config.yaml
num_hidden_layers: 13
hidden_size: 192
num_attention_heads: 6
num_key_value_heads: 6
head_dim: 32
intermediate_size: 1152
vocab_size: 1024
hidden_act: "squared_relu"
norm: "layernorm"
norm_place: "pre"
norm_eps: 1e-06
positions: "rope"
rope_theta: 1020.0
rope_fraction: 0.5
qk_norm: true
attn_scale: 0.359
bias: "none"
tie_word_embeddings: "early"
parallel_block: false
extras: ["some layers without positions", "some layers without attention", "local attention windows", "shifted keys", "gated attention", "exclusive self-attention", "value embeddings", "hashed n-gram embeddings", "an embedding shortcut", "learned residual scales", "skips across layers", "capped logits"]
init: "normal"
init_std_qkv: 0.0361
init_std_o: 0.00707
init_std_up: 0.0361
init_std_down: 0.00707
init_out_by_depth: true
optimizer: "laprop"
learning_rate: 0.00147
beta1: 0.95
beta2: 0.95
weight_decay: 0.15
lr_head: 0.0216
warmup_steps: 447
schedule: "cos"
final_lr_fraction: 0.03
batch_tokens: [32768, 65536, 131072]
max_seq_len: 512
doc_mask: true
train_tokens: 521700000
max_steps: 7277
dataset: "wikipedia_en"
Each number is 500 + 40 x the weight over its row's rms, rounded and kept within 0 to 999. Layers, rows and columns count from 0. Numbers have three digits each. The size before them is the row's rms in percent of the matrix's.

# layer 6 attention query, 192x192, rms 0.0918, rows 157-191, columns 96-191
095:496493547488503405513510494440516502550574488508485457491494481468444427583520476532375509514493538489583436464560513532496551508479480516446427487544528470509503542529454485479514521522539560454469537491495489531455510504466482557491484579513438510568456391556567472521485513520539487480
102:454457469480486510451536494490479554482520455495485517526544512485541535471511499546496499474523427500502360477507556481494543467513451442542535439474450479653499474491465538433482440488454498417521505437510513471497470554498519497524474471547539595531480463477550611541480441477537475520
097:483473550499537426464434479443486558504545545575461553466497477511481515537509516505522490469488522530429571526525503458502442539527533596425541567489473547501511535524482461440542537550506499450526425540472552429546423552524508525493557465444506519490473542528479531442465545542547477543
064:499510578473517519528469484540489546499492490609547572522441550453446521463479501436526575530531451461537503468433500523470537480568521562535488512515527571534445512541472553526471500467482563552464463444560445483495497506514492490477562450497452398528392467501456508484553502465533499506
075:451404478466514489511551501505465493464471484537539518570475504460473417446483543502546493529498548505527534488507469516479481511446528470511559567573547445554439465504426485444518532502485495491472485546550490424489493562503515519560458459470452483524375511514554533452483506558464489490
074:451428568520505498518514493583502544412493533517554523573485518496445494511516540484546575531528523467497584472503487542454503536510548557510490516529531494545509472555483516479535528515406512541512476522549495468542479562513540572517419440552470394491406530545497487489512477516476485524
084:527478457578531508498530531420545478478481483496466423539502498515563448515528477520454511439468476538594502497597515564493469522499535397487551457451572479488504509451489546527475470461528449531482567549469529467466550493445502495456480580485517533432535464475516489480482473528403492456
087:467546564493483504454490494571466470458499531552567505493519531470449477504463560533537540529497511434486525534399471470471451540522453550502430518543442502552485514513485481485592517465413528516483424463537514541472458486555535543518547446524466486588497552436490534444588474546543528477
080:502470533509537471503486491525460506475494547476592505536460488478474552509547573454499492572479577495534545494511466514508497460501575490489529577506567470539431538503509489536446516481478583520416432473577466529553523517497484469462487450484477493488475580546488565543479467521482464566
101:510488446518540564512510515482546502467487446467424494491503477546553542487482463491502440445520499546496443454562523560496556432507497475516485433431535477420533470530489514540444484546573453494573560539415479415516544530510523468470443570463541493472483507564474450562473541507492476537
083:466524536545473561435504531471588508566467449462502446480584495547496452519446453521441534458511501509487493522461564534498478564522432502468520448469448534506464501470513511500555490453484386477525532551498521474495478483438505499470575554533497490476583521403472537462546515524489528454
120:510449514532519556483477505436565457486529444500490497468535474550514493480464441491506490465460470543500454421554548543498526478450472479520505465434536505409510472427517510504494514537533440462559563599425543448453507524533542505508494554498547463452519466551512506511486533533528494548
131:491571529492501493557481536406488529469463533503478542496475497473476545569489558547468513478538465520548539550496484414486418522507494512456518500600443522520457506521427522518493517475480543501451464413541512547522483469544488541480507461530521468437456521468456465466485438418519499496
123:476544481509494567523516560545497557489505446534401427491470529534534539499508524499554458454522569488477467486531528549488578450488565475485491442441478553510562518544466497486472485574538505500503480467520477459499483567456455489451518522431508498471464473474512465565489464406484507542
120:493547480421511419524531483517478515524510503552519522514502497451446554511533521478454506477513498513510565513448496374508462499456541513478504548620430552539537488477490507471535506401480540457435437438501482564503539459500445574483535436513491475519549519449470516437529473458488487490
108:489562455457424525572504550500483564488476468537403487517437520521505489537533515467477486508536547453461498543527517496517469526500547515510539515505425587552482517523499525438457480510544562535483442430489483521423491421422422496437529462488481488460410488505536440546456519478426471479
104:509523514514512489517468479470463530568558518456542568495473456514475512502498442520450506520522434501494561533529463460432389469520403492504560464559513517474536429502504573515453465531548469510505486489479577520492548456519536594533436508437484446512483511561455468463581544493456472489
109:541485497593501508443393445448594512528553520494591494477554458530454517493516450497536515518486485532500503454519465528527454497530458505554496438509538474455497526478517532422546569489487463498478546486485575469514483536520522523527533522565550463443484487533481534488533539549536512468
090:517496459507451481445539556545488459569516502490494395477472531455527482541496503483475515448496515469558501535534547509515575524455532470534502442472536491504491522504505511473520465501451455516478535458443490505430574508421500512455457539525509522432533534430548458515629559543461480435
131:484447564510508515452480467583545405528502493463574519502527517520498410502459525492476502463484481507509454491483444496509514577456476537524428498493437476489472452488574531523560521468403392485535493515490546515527488561460510489530494516519495394555507514485533562483589495518464587445
088:483530460431521499509470473457534460557544515515498489444508500470491574488522486402518576523509546524551542486546494520526480489476513491526509516532492513542555545498495441448457502499569523472572440459422466522512518505457470586610445479466522557468472534538556452568596527524512499491
096:529519417504524543508476529499541522493484514532539496497490469530498573474441435475501482477568455501550507532542527526420515470502446417493462451443519505487563421424475508472432490556519493565527490511487546555469538507474550483509528481509574509506484457553465516523541460522500449444
104:480507465496592481517473485447530576511538440465488492515471445490533506471430515551528598474496411490508520472484503560459477529518484457445450486551531506478547507416500554520442479577543510466452498493503540522470556495462476527586434485441569511399471592546468561480457428524563422418
092:558516500463471487476456508578455479464503486584563501535518536560489517482509513506485487477448512522511470515549474461486526506533510517495477556448520525559492488459523540499534501505480507536535500542536526500548437569516508437568557482530492527542531434495530547526484450478505534566
088:484539523542496468585491522444528514534471505468474530504416494479515476524512490561535493507471441526513544571562557468450458511478586546490551563463439496497439479605521548498486487516486612553518509423523468522450558466511530531488489512517449481498465517528486462535469457574526485483
134:447497548627477524448516492473486505529517455460570565488548482585525459500456455539442496529476483479465440448534515501492454486495448528505452464488507486422453463459491578531526504496468467513493465570510568535511463483513505553567470508521542496456524434511464520443447468493481523490
103:432536470478455435482470506529575498548530440457472571472498455523469483581458584530558430556444545556448450511532521512453453500504524565479491584525472444508492496546519447577538491470498462497510473566518525459619527548422553488472559513490504482461504484514530519511458507412504475534
114:491477533512462506471498473545441470512497523495510534480580535489459503508555530513429488535489466486520443457516465436539488485505478531561450506442483432548474479464600495506569553471501491516508487515517517509580493482503498553548474527554483487496560472533511495480513538483535539518
111:499471417417414484501494495444457519481550519557508534480483567482543576489444484426482485561459547471435498461478499507524468500416510481428566556512561582520444469488554529503506490460566531522488487453450503496471552466512529478437440499423505508427510580500539502452448560464451468540
111:491478530576487543558508502468511415549530549493495520483572548514499547503524501483539427533483477501443432521492470435506474445504514551562415392467493496493539447464534614410596476494488431479489452577430585502521517515543504557564422493532539432452506474551467521484459462492479504476
096:504537511520450525503463511507455526501488506460532493504505520547485475561509529490530484511461496473451471574541481470490511494489551577404550453562474498542510505574560516464549504426488504425406428490499516419495521465507511533491463490526450457510576480423536471475508514485511599494
103:501537533517481466493452466436529541543483483501485517550488437472449551518466439474492562566509379542457580472474543507504520533501425490586482501574572497511496527492492461456449493533542470546453557493436446513432489522520561470528444520478552561458469524566481529541550498531550438487
080:522518543493462515487515514523527524491540487544540516462469504545495488543554505478468495494493511467472484515464464500504556511484558542517472479511521511504456501543569500469477487456548566487463535465493553541439476437512465471418504492522426497472506475471515490547485537557475480488
089:465501463490554505489405475530429490442498508517528480481482462504485473494465473507538510546463522468428505564443512451502497495508470531534465564481569511467490512556526471532469539582530531566526498522482430479529483532489541495529486506524541566541431581518524554557485470508577517593
101:481464505533535422550562483540535508517548484476400533535486521446506498512425590428519522500496510528455401547486547472450452553561563534509462546534411527511611445536509479468522464504508519542493413525524460501477500465513491492472565568522497468602528529501552450540475479483526499489
# layer 6 attention key, 192x192, rms 0.0916, rows 157-191, columns 96-191
096:487479487550568386488474521503484492484520516496549526482471545571482455556499500466482467496467512476562502500527495533493507454459474466432480500506490451499461431567549460485470527461534515521465497493534449463483551535531535572566444494485519487490472410529561446460415483435457510528
100:520509459519518530472452560474497475417498459510504457510486483510563414483500492467467495507531388434541497437519518518435588440503514499492526464450484506506511527570440506456386398512559501565479505570536478462552452491471470568524483560514528376476510526515510538547543486486513463476
104:485574489517603429521447447514631493535509458538410525461524489510485535509552534544527501553524490553477512528491424540512515553450587508417348529502580493554440496483551434485501558474427513532478460518514485519507477516488546526552479551500482488427528546516448457440541519516530535491
063:428462413528462550515532544523581538435549452421475506512564530548511484438563521487521417537458477546556443542524488506475491474459437434497434436544504448539540526528505544445507490492577437467510475525448516520541446499546482521527537513488527486480470477495537495457491496459471544468
083:495533582510503531506535570489466486576482522507458455516514532565536481500436523494476456478567505466493490499480462495500463468555493611438465534532490557458466494451555494557528427566490475444445494441483463528449419452557424520483525522455525452534526561512490499528489511507545501504
069:531508587474459497471502505486463521467437491475514473521481579536519518477484466529436538522506480444474500545456553418494466441524504578484531496502452645463508528524518484558524440544479523479475498503584553514545470518521445474470552554453560462505479515483457561538471572496532499542
065:502517504451491460519491483476484462542537547502510478491512517501539517497512465488510512489541572420442486494480480557491480502530475509483519507422480462484491472519498541449459555604535506498543516490550436494439509473427559407545480472448536467491563596525506514512471538517508488433
083:493463466583446431462562511433473566497451457525499433533491488494458488476528513515485489513517439504468495547462560423538475446503510540442525503596490584467521484496504492507558480511455513429507474477492509513548490531587453529463504446490492451544475493469462518464463529472499506538
064:494526450563506434427450456459486519519531506535528451488465533477479532489471446509520566566476533482443519454519593445560506468504459495567583480512523559472448502536545456506466498579522517571504472455551492565519492508523456568518504514491540499553438520579485571527470565461537465528
080:513524480479495564543504462531526500499543498488546541466487553468541489461513521514495500484409492435480479510502461605551536503514482554516429470466496461532519518483515544453511553503488465519550495551508459461498514481424577486537502568524484532437447439495563483537495444526498557495
062:460504561484511482525515582482510495574470478528520486505454464497500428547399509575508510544569525571514565573445464500497426552498529490481562489536488508476549476554490515507494497531480525521476530453466476435475468499472536522496532500444544505499490485503518459519478445541491501504
066:477452542519456534524495648547597457503489489471491545482498537493554502571452560474483463457447508517509501501505506499509482512523540544470500548469478476520519496469565490530485421451460515535540519564472457473458537519457569509490526498498467511373574546462520422482477448532530543533
096:461536514468522421443538504438521542512508458483500497560488460492428472473473499536498524532571463533517581518477509428515446480525467487491548527577484559515494511521502481486432441538479518526448501437575520499489475543542483539509526463427534535529487530475461531507466521466532479473
107:440454548524415535482500561517535522472512496506512517534487519523547482553495545493455497589507521475449540524479496486576434475516456517471563518468478534549521550538540491517468454562479456481490511522564490551462439477444460521440526440416491452471487513472480454449499440461532481476
134:447482483469529426502527553522428480449469515525470457556480484431476483466496465470499502517503521480489555539428529409452495485490540494459489497528530599459546541556426417524515502464559532438529456497463496549540536537512484503430467429463520490579544504427500509455516469485479462488
106:523525477490450485567542580573441501454472428498451522515457439494471485515451480553494559461567527494470484514430523488456467545511504484447511531519519579567477530548494503532513468500498535537440471484508500510421492483484513447441447478462466537549558569470468546453467502401428418452
100:511437502421513516539515544472400440492503496449469409421503505525560509496549459446485517491488481474449449527502450568518478468473491508503471494511535489497520464474485579459390481556514467525500486451464510543509502477482474524537494459450516393550468533548505475538532455505462528492
110:546465571458545460512488497491607566560606489516500504502501468516496518526501441525485469486526559492500543473501495580564502530446452509544547525523490457503486416461454515397467445543470519533502494504491477481509471448535564558491577482516497488468511491542459549510505510468511478492
115:535535463585444408432527477486454531491442437564525407531468479522481477513549453518533507484512502452558456512479496408448425514481540452566520495539521464481441475495497471517533510481500527507472538482488509502492500507535527550487459525553504505553534493516516529476580519471470466483
090:488518575458454603497540606521572510499505472494478512514519541550545477541492604497450494490522483490547492456531464485573468452506414526458504519449429477538471463501555574579494469577427479509471468499501525508512444493496479585489537478481478422466514518480477435508489476519530579496
108:490452526341522516518495498507564488505532452483543519495481541495503560550496606478472478476501553461487532437511480590568528504494558435537558546499527449527506513501597536506507417506532499527510446461500525430515441495470496605472543445484469519494448442568499388586471524522504545502
110:538489484493514495479448510440453476591513514586490450483509498507516496423478401465533433506479495488481537488492546552499538489504518458529484482468552504436518500469402494500542504480550484440483511523428602547476524537555507487575479456476555473560479445632486537529516491548463462492
120:541550506414556515586482465467510578526525476573445473562477492538489511481468530485561474486538490526486583462494468560448513504513493471480456524474531516489523490557407462495402462565560508482498476505440463507478441539490561455594503415458555507520447467476508460550522501554458442449
108:482552447493473481476486499433421554547463502533475567491513553535486519497557522553530505457491533419461478488576476511602486453562526498451514531497534537543459520494544464495535502472488506421506491561508542509501480509475521424492460410498513508471462466475466539502465482435463479503
115:491472543549550413564511482490437475489456492539542514437502441481424481595444490514481506463491493560531526456521516410451476574486536569549492539582469431489504451523509510530477452468514526513514508516488466505476554461517587547490581495538466496497553568536440481461505472477501532479
100:483502576592441501504547538445516496474511539486601506461535438525482498524464461482475499495522451562528445490534515540550453524425397544491517541537484469482474464491501539572454442507488467502443492434462570512440469457507487575544525431495535545448483438531490522521495510528540496496
104:442475543470533543483505414483540469543526445531493477527414530550518481547443526490537534543443547542523430494489578527514499565507559528507470473562396521450451491471500476571545532450512448458442489512492529494549514561511470516456495584497543446437481420517518554548532475414472460474
090:548501492551508490486515591513556513435497536499455495501559507500515507557455533502438444529526461550519524493533471470496487455492460506499493561466467439547553480455621533565458393515451557548479548522561528514463508447504480497484559483493479465380565521508501487501482458496537542544
096:489493549511480494501516421470522508567583532557510482537509516451543525553548516493466523516494569411462507507525409500567474526532545519505481474525498512465471533442526508492509499500584502549463449543470500460474561476446484417569453560458491416440516583529537498478471519482387425546
105:536463587544472520514567560462550502425462565533514495561511459470498498542517507486462457471459478543526504475495533500480392464483441565497501514529512522490502492446488493525482388504513484524416424488465568534500519464533486518490518433546469449491546540518483507501521460464557512456
113:503454445509443518522555510485468487528495472479455536462546541489496448522503469519455549533436513481472484522532456498487462505499542553454449499469472514443531524492470469505514567459526517444568442537503483501575547516559493532472493567560490464498528493459482534429472550430442543533
112:525552596509513452441442440481517562498568468499549509466504468501493553423565421486450518527496467578477438445473569541461574482506472549548432483499550495480548577518462442461452491529479505558503529446467505477520523534472524534513463497463502501463415525528498472530523518489571528463
118:504534448534554539482474530567466512463532522516516483467561558457527509489463545538429556470465523418517509511461461518564478457545543528519439521508479568544483509441562450469520596488444512509531519516508509465594490437507457559507480527508429535527499508498524483480452540468468557523
104:544447518434460426513426524497523501474413512486527502486512447512545515476440482514553456538505492553482475539433519435507456451509502519462443557516520521525519434459517510466412501582548465488443488510480482505403469529468522553504495510434502492463460528501450462546494450513585547480
105:456436550518482434492515517462612549497480550503473463505474443508554451508510511458511546517526519531519477517477488552505529557653510541441470509467397460492483479436449522479539491489500451495479475473469470576478517543528497456475518569513489468484615528478506559516468459515499529524
# layer 6 attention value, 192x192, rms 0.11, rows 128-165, columns 96-191
092:569588488493523431523543500462496443515488527505556578495462559503458560547587532466528455546465488451531520487463451486476513486498551570509487575510462522528502499481548500485512499492476575506532502534480478495516522391441470473494544484484492542386467482478461505497535443506538520593
104:525482442439515519454465486494488516482456508525488456494512637519472531505466470499479533553472520451545477485459491435480545391514517489519475454488570529567508556451534470490458515411467535543492463507527493473457494507517540545486485514469520537496435529430544510524531516547485541490
095:580521523606447519509519511567458491490405535523452544448392501547533477536499511464464475456470502477528504528467427494533505566499468508546534529481472588473484450459502518517469519507457564550465480510534583521459461475519505516505521515508530447482529449433531560511531412488434526568
095:425522466525472534476479522540455481506460489497476556508517499517543503538512497471515507423482430559501501519509507487509383513536468509455464564495505573484498479452483491486490478565504541543456553465513591459473535387510452581523605544525516505554472422537498507428494503497467541519
102:487451511495608559492500502490550466530528468482498502539582431500516529464534439465487419511512556495484505451515519503550529391514549471544555481505520450435516416533444572482467445534544492516511514498500539473481528535437499501424534495475520520530517473566476460491456478492527471468
092:538515534513519498403463489516413522483453528523512476500462570558528405533510496381417455511528501540497535547549484496486531506468528484463492468532500519468467513440491502464515495485462465466479483557500555500524461462420474491504578453475513485545375523468499420435488491546562521503
096:549487468488561508508467501535545573447457500504503453500418495466512497485407504569527491485439459527399511514474510477470538487552569552543521502515529484477576522576455440526582533498540551515498546491516429467444441505516539480459514534517516597428523491485507539509504500446544499462
104:468549499458453484467492509472479490473565490482508495516519476515495417515534531471467429536511537497557460484560532453444533584527460521456463530461484487496543471523480524502526437491511477553454448526530493504486511597506478509547577562499550494537472551512475443503530489466474481466
091:432525524497621493473466503469505523489410418516454511467527477586539590470563522516526503529492453410501481461575540481511475560506376478452533504449547551492507519545506524538446471546430484484566491447521538477511532602525524433538446496451501484510488518594560504486515474556457457494
098:436536503560498527543559511467499460473492492486512518483523414520548426504431436528514439569504551579502490511505528567522492486527516450542534453525461466481474480484516415542418495474541472498529499485461553495584525472452496419539496489477472533516476501525470616516444475555399473536
096:497497424495529496549472511508442503502543541505487481485488420511471569388502433496475433489537533547455497447461516573499464430466448496509498448485532498478477415462498521486499524533533511457483440510512487520566505470491534481505465498579506583492553535503486504530426508466529499500
108:566538496428493530571499482543513527442559516513503540511509499526506549413511495516545491490523498489555535544423461484516486517495419482509494463476525465477438560424448519422487482532464433538432474518462489501503484514479468502544537482507453558487535530531528584479496543477430469425
103:450576526552505543440548531509568508480445527517479604450476536575521530583475490537582452465477542489461489544458566549482481504535454519517512523432483561487454472395510498513456466594454450464447509527488506494416464446508488501462508473504500517451473476502495550509535496562524508478
088:531481478604511489477480515578555518546499534482528467533513533463458507442504541625522453481493426469504489473485519434462502488598540543484486515474497505468550495537549500416508471564466480529558526542469518473450462620526584523499490508479462506504530471500492451427535478503608523506
090:465465485458494482486446492484527503503484443465532565469502502491471443471494464510534520425490485596463538468413504506538573564590494448536530491472526484493570490442517482611518527462470464521526514464528471447510507502376555479575471516498546493535522561470540449463569539490434530488
087:583526494454517545494532517464538548453479516587615473506448459500533616492510490535474491512472515446568511470475414506563457507518503483500484471514458521535455535490497505440494515446546508493522469432503541483539494545525549459467503514494512627541558508568500551517435452483525496486
100:595439492567543430588468478566518484531564514452559404493513430495479483484532469552453499498501480515497454472505488442489519476437510507502490549539484411463539507490542554542546510523540535501538489489510502483500559481467472450475563495508563548587509477516474480530467533516572546521
092:519460439571502532499491489632543507470477524495539490522492466452511464445514454535471464554523465495589517508490425476491476548530519455528486462468512498477454516508471487471505478565486418478497555510477608487551498583546545536521524487502501541520548464562527609407499462509427488493
119:418555461589392476511557518598467475487482528528562509492469466496526435533445527600518433522480539470510527551466501503516450496494426562483492491498540472523440535472449439556503505535426487547489524493481514453469507412479503526577522502498507533490497440515521566428442482489455518521
097:442504516469551523531474505528544514463519521490531527451582536490479580452492418530617484564555522492488511513458480578501474444523446520554516507460559441448519533415510449524467493517497492440520492484427439514555494477535545477520451471513475561505542460532497529551502450483507440522
098:543519484464449460508546506429512473471493570522506468495441457478548470520466505486500535479469588535511523470516502504504445529444543468569556555545525480499510482372525484455492517512518506535492457468458561517502515402445526415480526469525432503517521556593508602565406491577476486546
092:434567531541422468508450502540468521518533496499483545465462496449426463485544505559574548525517485479464515552476550493461444541541510574540487538510465460518513472494504428509532525421496559479491493495532412496537437472488463478555496511520471471486453512453465505457581479449510484546
093:472493504533434458495511514451495505495476464497539495505458469548479464555451566486471519386444517538451489494515529514506440555479528548465496558525494576529509508505543517475506517470515497500506443530480557445511481374468501572535523553499478511527506537415493541507475492495489555546
082:594486480518589475473509465480527518500470536496513455549507448509517413461494472574432509536510560497491483414530514505496547468466541471570502471565527430490479455550523505481506465424513415522500542502484509468547481430533541478415524466500500553544520532521479621562365554536510506524
089:515476485527442500556529507527472470478534480474421539455519551450509530525467531432483550558492437481523525534490493485503502471461481507538495432497484497584477520504491521429486514477501499472536553455482430516459503540520519481562464487494456441404549536491521538415527528491436482570
090:463464594518466450518503484498534496525525490466522522537572457472467495543496442456424471547525557527484484419489485520458518460477541499515436517528486441502476479572463476521484483473533506527467466447505386482451564447541537481547503496505522506485416502569471470615480587504525498513
109:522602527455554472471505514566463504475472456490400479495514542519518483498505508491511551536521501524488471505489512515461558514524544451482474551533513472451505487540493434485434510463486494437499491499501467408528500443471522400471453493525502514600491449425477463540524515523544422514
084:526454554454580470536444483466577538489514545441557507523531463528539486488580428518590450485515530495476506434474537514572477522450489502446487517520501395454468482497503510561470535614452483567532471458458548497522531480406537527506500561425514473504487550476495499552517474469512496504
099:510513535499506542553513531539534548439482517513534615494494479545500529466511461509483535480499525494611556542458478523451490657558463507503482476486438559505511486476430520438461483528391512495529484462492559462506473581496525564525466495571470470438476460416537500451484523514471497535
094:497494464431463518497565512502519507493460511492540544515466554523509534506477457421478517514475545466522522494460358443496523605474542534573559491495507531500459506518457521370490495470554481512461475473502557462443538463464505577531543518509504481465474574525471496372483476511480528555
104:422437525475583484498513528489581490523532485507444478561554499501487457533454580496522498462510596469495482453527562498518539547514575476450510512521422485549525496489499553453456499540492494574482431545492505516461445531417448473557522548488483431488520551429479506532502489543445499450
092:515511486517558472555559493501526495507481538541528550481460505557547533470553448537468549497476509467550513516477477503548537431518467480533518496495509520518472523537473535488472514473468530446530515481531543518406501581448493465545534497539517582500517409453550574513504466579447466532
087:444493579478551514438457498545468594544512499559531478424526486544535546440467472490481615460472483526477495458500517511477483478593552565510471433508579495422494526456488436576533562524530484453590526489494536406532502586585471522449542433517442513497475454513492454479526542523538460493
125:531436558495505494513495502500535458537498530466443512466503547433528478512499441502533413441509519461484506506478515500491603524502491498510552461470530465460535541523500532506545441468494421561427470509491491536509494548508518446489510458562592472495551560465570503530601437490500488483
094:489555542512481528527484491492507506464496519466470506463523475500534418466547510519480456450495532518533514543426504496531476396514496484528521412510579488472522524460492534520519540540489462540531541532554494489431434567499508432441495483503501383501547457465488462484462485536502536430
102:478415531521453562496374502402485576517482491527528464459512516457480586529438438413472472504479513471413485501523509486466567471551536480552500528504541484543566531472543517469533467413563534534475439500448520514476530510539532538506440473539582514417524545561561536538542456478490529526
123:523490533502511531474511511457504485519505538522552515533510497549486439415392457522542472482480483508477501513448457519500506438471444456510560443459570540480427526495494540450550540485536534499456499514495504529509430442497483474494451443509557533385535510422527545440511489471499504475
104:515542544534521436521511517438552460493505455543516514541457529461462423596462570504620396477500510507457457515505491454507436498501527516541526503513415513584465448550478520502506437474518508430456499483573467572593483507516495462466585470532525503520537468508462486525439445459595515506
# layer 6 attention output (transposed), 192x192, rms 0.0939, rows 128-164, columns 96-191
094:475444483493415396558483510501529474552499540515461529599529464453565512590469526504462545508506505509464497560529545469514507444541482560476546495454494525487493509457508475472588482505533498484513510501511496500521481460525433494496509525467532483502587474526626474418490466455488496494
097:496519455540493469471498398545463512457487518442547477528480568489491454539486481479479543471507495505507492502458510516570533487436515510527562539506504502454472494515454483547522573490480551509450474520470506518426475507445617534512474522476512544474450456444412474420538520545469525516
106:491558513527519533501516504468502491499532509468473518520558463451550541484507518514537502470472463505458544582480552481505545556536535428515579469504501521470454511460426490537516547555502488497502546497481548468498512506459452579538392565416552426401523472470500470490474501490497489471
096:536528419496436537548550462504492534473514461508478469537478471537461509508482495563440612535539464488554524445460477479475505450476506505466520488587453512456548451460513471523507470458593524485497479456543508439477507466518458486565453459507533508443456536508600420511535533512557526522
102:546467470505525478503509529508553437475455499553521562486459499479512508480559534468519494498528583510524482489513476460495432486523455518455516476514489514568460524561472461490506542506513517490532440488543491501525473474536420494473545478495512489519471474483563524598519528509533420518
103:579510496509470456509526479515478510534493574604561488555465525485467563481453538412461526515452509517496568528479535463488476530543527509514499460477470493528497555509485446413481517553508554517528552522479522456464451452446438482480504542413529552543471408509431512480424523518492468520
103:448456530480472442493503571461462469518527504494546533545453526491533511505576492600527492483479524497494422548482442532525438468550462442502462541505501484505488470436418458536498476492510447605592542564532523485555544465511451495435503537537550394512490423518524538520548497465527557509
102:525511476527525472516490431501442467456521501511517443482506482497517433410477518431474520509472444440522459412422453497482440519512552458485520594505592467519551496545518486468512370498500498533502511487540489468528565513531434435550546519464534537501478442499508495503513588464457468488
101:530454535467507490542491463480484552507542520505499457483508500471489493496501372486495436531511505537524513448475468541514554463462499519470543561520534511485495551543502534580501490496568503502527500522454502492429445473529504586447439427510487513456454433423555544488552506452490507506
104:437503545567517486478481490502544508478501474450435486545481453433501418486446574508536533562443495519454511520511519534502490496479485470517599412457561516523567481571480564542439553520558489537493465466415469554612499508467439519547495455499426517486518528563476502497469520561506550497
102:490569476506513520558492554536421483541519468507520458551399498482547478427486526550498480451419523483492521506537487587516599523494478476526443481496565465530513482474463428527497461461503472480454511600470559523533540543532533526476502480475479484500481490533528489547521425467525513507
098:530437431470444519498457359561493478504488575483486491507456457548493516408458474497466540473515478472517478494480516559540490543482500460524527496474520509496493509490503498487509497532501530523525483546484506515503575554437517520505540526540464478531477634498470563484452570501501465418
099:544499507479533536470504601501492427550547537486460530426540533512434570492503514538596526504495484483446535477550503463540454521537510497508495544483470562527510469478522524441528471475524508480526469535478533432431573480441500507496471513561512449487482503570500497499519507481467536441
095:511449589475460564490493607506512549548480518514466504518522542504464540492600426506490438502508505401546436548526528520454484461445441556441482528545515463423453480479559496475443501507511514512438555496503468472499498507516519515497527482469516471560383526497570509535554540533487384467
106:457470510474565523467536522461491429502430520479468583538452542481565495525463387499424505506519495468598499522536457565535523502531549468560553513430475503447487540495531535464506464482541545478534503439500524465462486476458468505471422499517511472584564504455521499561569495455488471477
100:473516518430489462459487428474510578581437554511483465503517488467526582474556586479495562512426508561477499517593576499533436534493479548508494515524489504526498472455446409485541511396506535516550561469501541487515519481499467522392467553481459465549465444514541498528551563511453573525
098:504477523542486481506483432549500533499476507503521451531464442459556471554531502467589508495465511539526471535559480541548503455506449539508462428468521435483480498516539529570449437503581509435505618522507482497523501521560436442493613493511573470601476519419482464492466445473518548509
101:485507527522468486500516448533483542449544508460535561538521439533454540452552457517505509483468492485466512474484468527475501509551522530531509495482461550490508517402500514489437465518508481486496541505527510487526504528454514538536468442475493521431490502473495481524519597507487416597
105:521469555550480537457451614515533499517525525535514427533463498454494548507508470520459532484442488520432462548522580477546532504482429494460529541478446467553559535473486543484485501482548478486488458538510442541458496501472525428531444468503520559454446486476522515502474484456536500491
095:542518472502428452451495543543566563518482544517517471511525513546537516522516443523531498473517526467438393463530429539533590499537481447444484465458502525515500484472534535507466484492485505454555467559479556482480497483473497500484456466524484447550519515467531505545499531497476418466
107:488543546482613441528563400446547495603507488532385489521446502527533467500513513457509543494511520564521506549485459535469461525497483492501532444476429463542507477510452446447505531464516554552522525575437503495515540570461511472514505483455456505528453473530458505498510475545382479509
102:473583540544466530464441583512444552486519546508454458544507519478490511538466496546485455463541433474509486533543497427492572452464444501570504464474482487578497503474536514545534472507519423520470473446504503500501530502529502437524478518527481525520535539550496571510454422432452471406
092:444489492514503492512569550482615483526510474465450522480548524560523464389450518459466502484506481566505410510476516478387498462524535545487547483497501550507488500527564539474504506542504572471503576537468465477503508476500539414504491509491470484473457477427506457462530521501509554500
098:473521508532537559503489512560555475525517518571428471477549500413527397531476588476570510463483576575484397525491509462441492536454490512553542501538468517420447506593496468514449484481509519481513541486533477410555526534501475479476518501564451493518518491529443481554438535497587543498
115:498514553507464447469482486498514525425513478502517524527480498510492478567492477543527549492553507422480547424446470463538559573540484446599518459514476540566444477526576543430465548524425477519512503434490428571536480526473576478448490535500519540485517572553496526481515483496537458559
099:483551554435496468533443449494521463419488474461466427515475473512528435535480500430530460454524495574437433466481432486492508493560553543509413494505513471456581487494571497529479531483506491525493487517573462539543472485538513552478504449487509476603546537450519471555485502446612542511
091:457537512500517462448498489583518481522521518417495397540525457564502468505408507442471471486453512525522530501481537567547490476586467484492503504491531497547526549487442445491427517444579445531530525567477470508490524391503542481482504527485552493535464474467534504492473497481485513419
101:445448559499433482481471423463590462472513549481541509467517454441490511486545479457501477586500469543537480533494506495631451432450514478496503517520495451522468450502552553550531471420557486478454460550445505526561546494512510506453535543520516457494512519455466445551528457468507474509
096:576522527550474548469536551470467526480479483557449492531535550455381550465499466451502512522546483591476557532520498515553538516548484482507497419517480545513535514509539494412485504509442481467484426475438564517528536504516488538523507471478487516416449562516550485466428532485505411514
094:463474515481473482521531355533526482468473623488522484540496456482494482503526500454537485484521534517529526522478476464571486564495502460501557522492482523429493555491529477469480512511482538568413528514438513446505496405478524572505499513514456516563505435527439479488473500399520542563
102:489515506576432461487542590476565511520527470477535550503514534504489465499538477501479502551601536425520508530449510541435511480489487560460501540512525491489476408530416519462470523546432543501464452503496539561471514430481503512480587492524472456466495477400470468527456499485499527519
107:409536485498435568533507386526477552558499509457466478431478513450522553494558460444513509538487455450505433533461523524458497455509524514459517528524559513558479503487487461532505639529454505474484455507486516508462515461546563542597513497479466471449467503509549476504503519513539473467
121:436514537519572530479501384479491611500502508547504487523550510487470540431493502502474569477436453530527455457528503513463477479531539493515475485552580449414502513464458428569473586523506525484551531494482516449563507569560488546491509468520450523450477473532446478500518508530551441546
125:518476523551509451476508482453532512501496540482469512461489545454512488572465487525557452472503510499502517503501526492474565509516524489546484504468487355499524542570498543472533460542446465563484508489532489598485538534444472466518510477493575458452554517514515507516589418456487498439
116:524541568509543513496465516459577543477485536478491487572526468512519491467582508507470464480569507477547535488448498502542415506510423516496535437462490524438478528452489585451429605580495470512549539473503498540406519499514458498440506504523529364428485463504478511513511498547474496498
112:563455568513462551504413439456492509555472566505505430462477532473492554562484452473525456505521481495503453465592440506453567475513576482593485489489527485541509512482540498491500460455539473525525457470423504535538549490504520463520469463520541467430494506580571477483546491477525487501
128:505551466532536514506486544433524489542538533527552530508518497575476492458412469543459469517424530469482469505443444539486500468445462445482534432464568575509489489442487527492515554520521536529481508470428496513549445429469510495482433462542561512453534545479549567479490483483458556445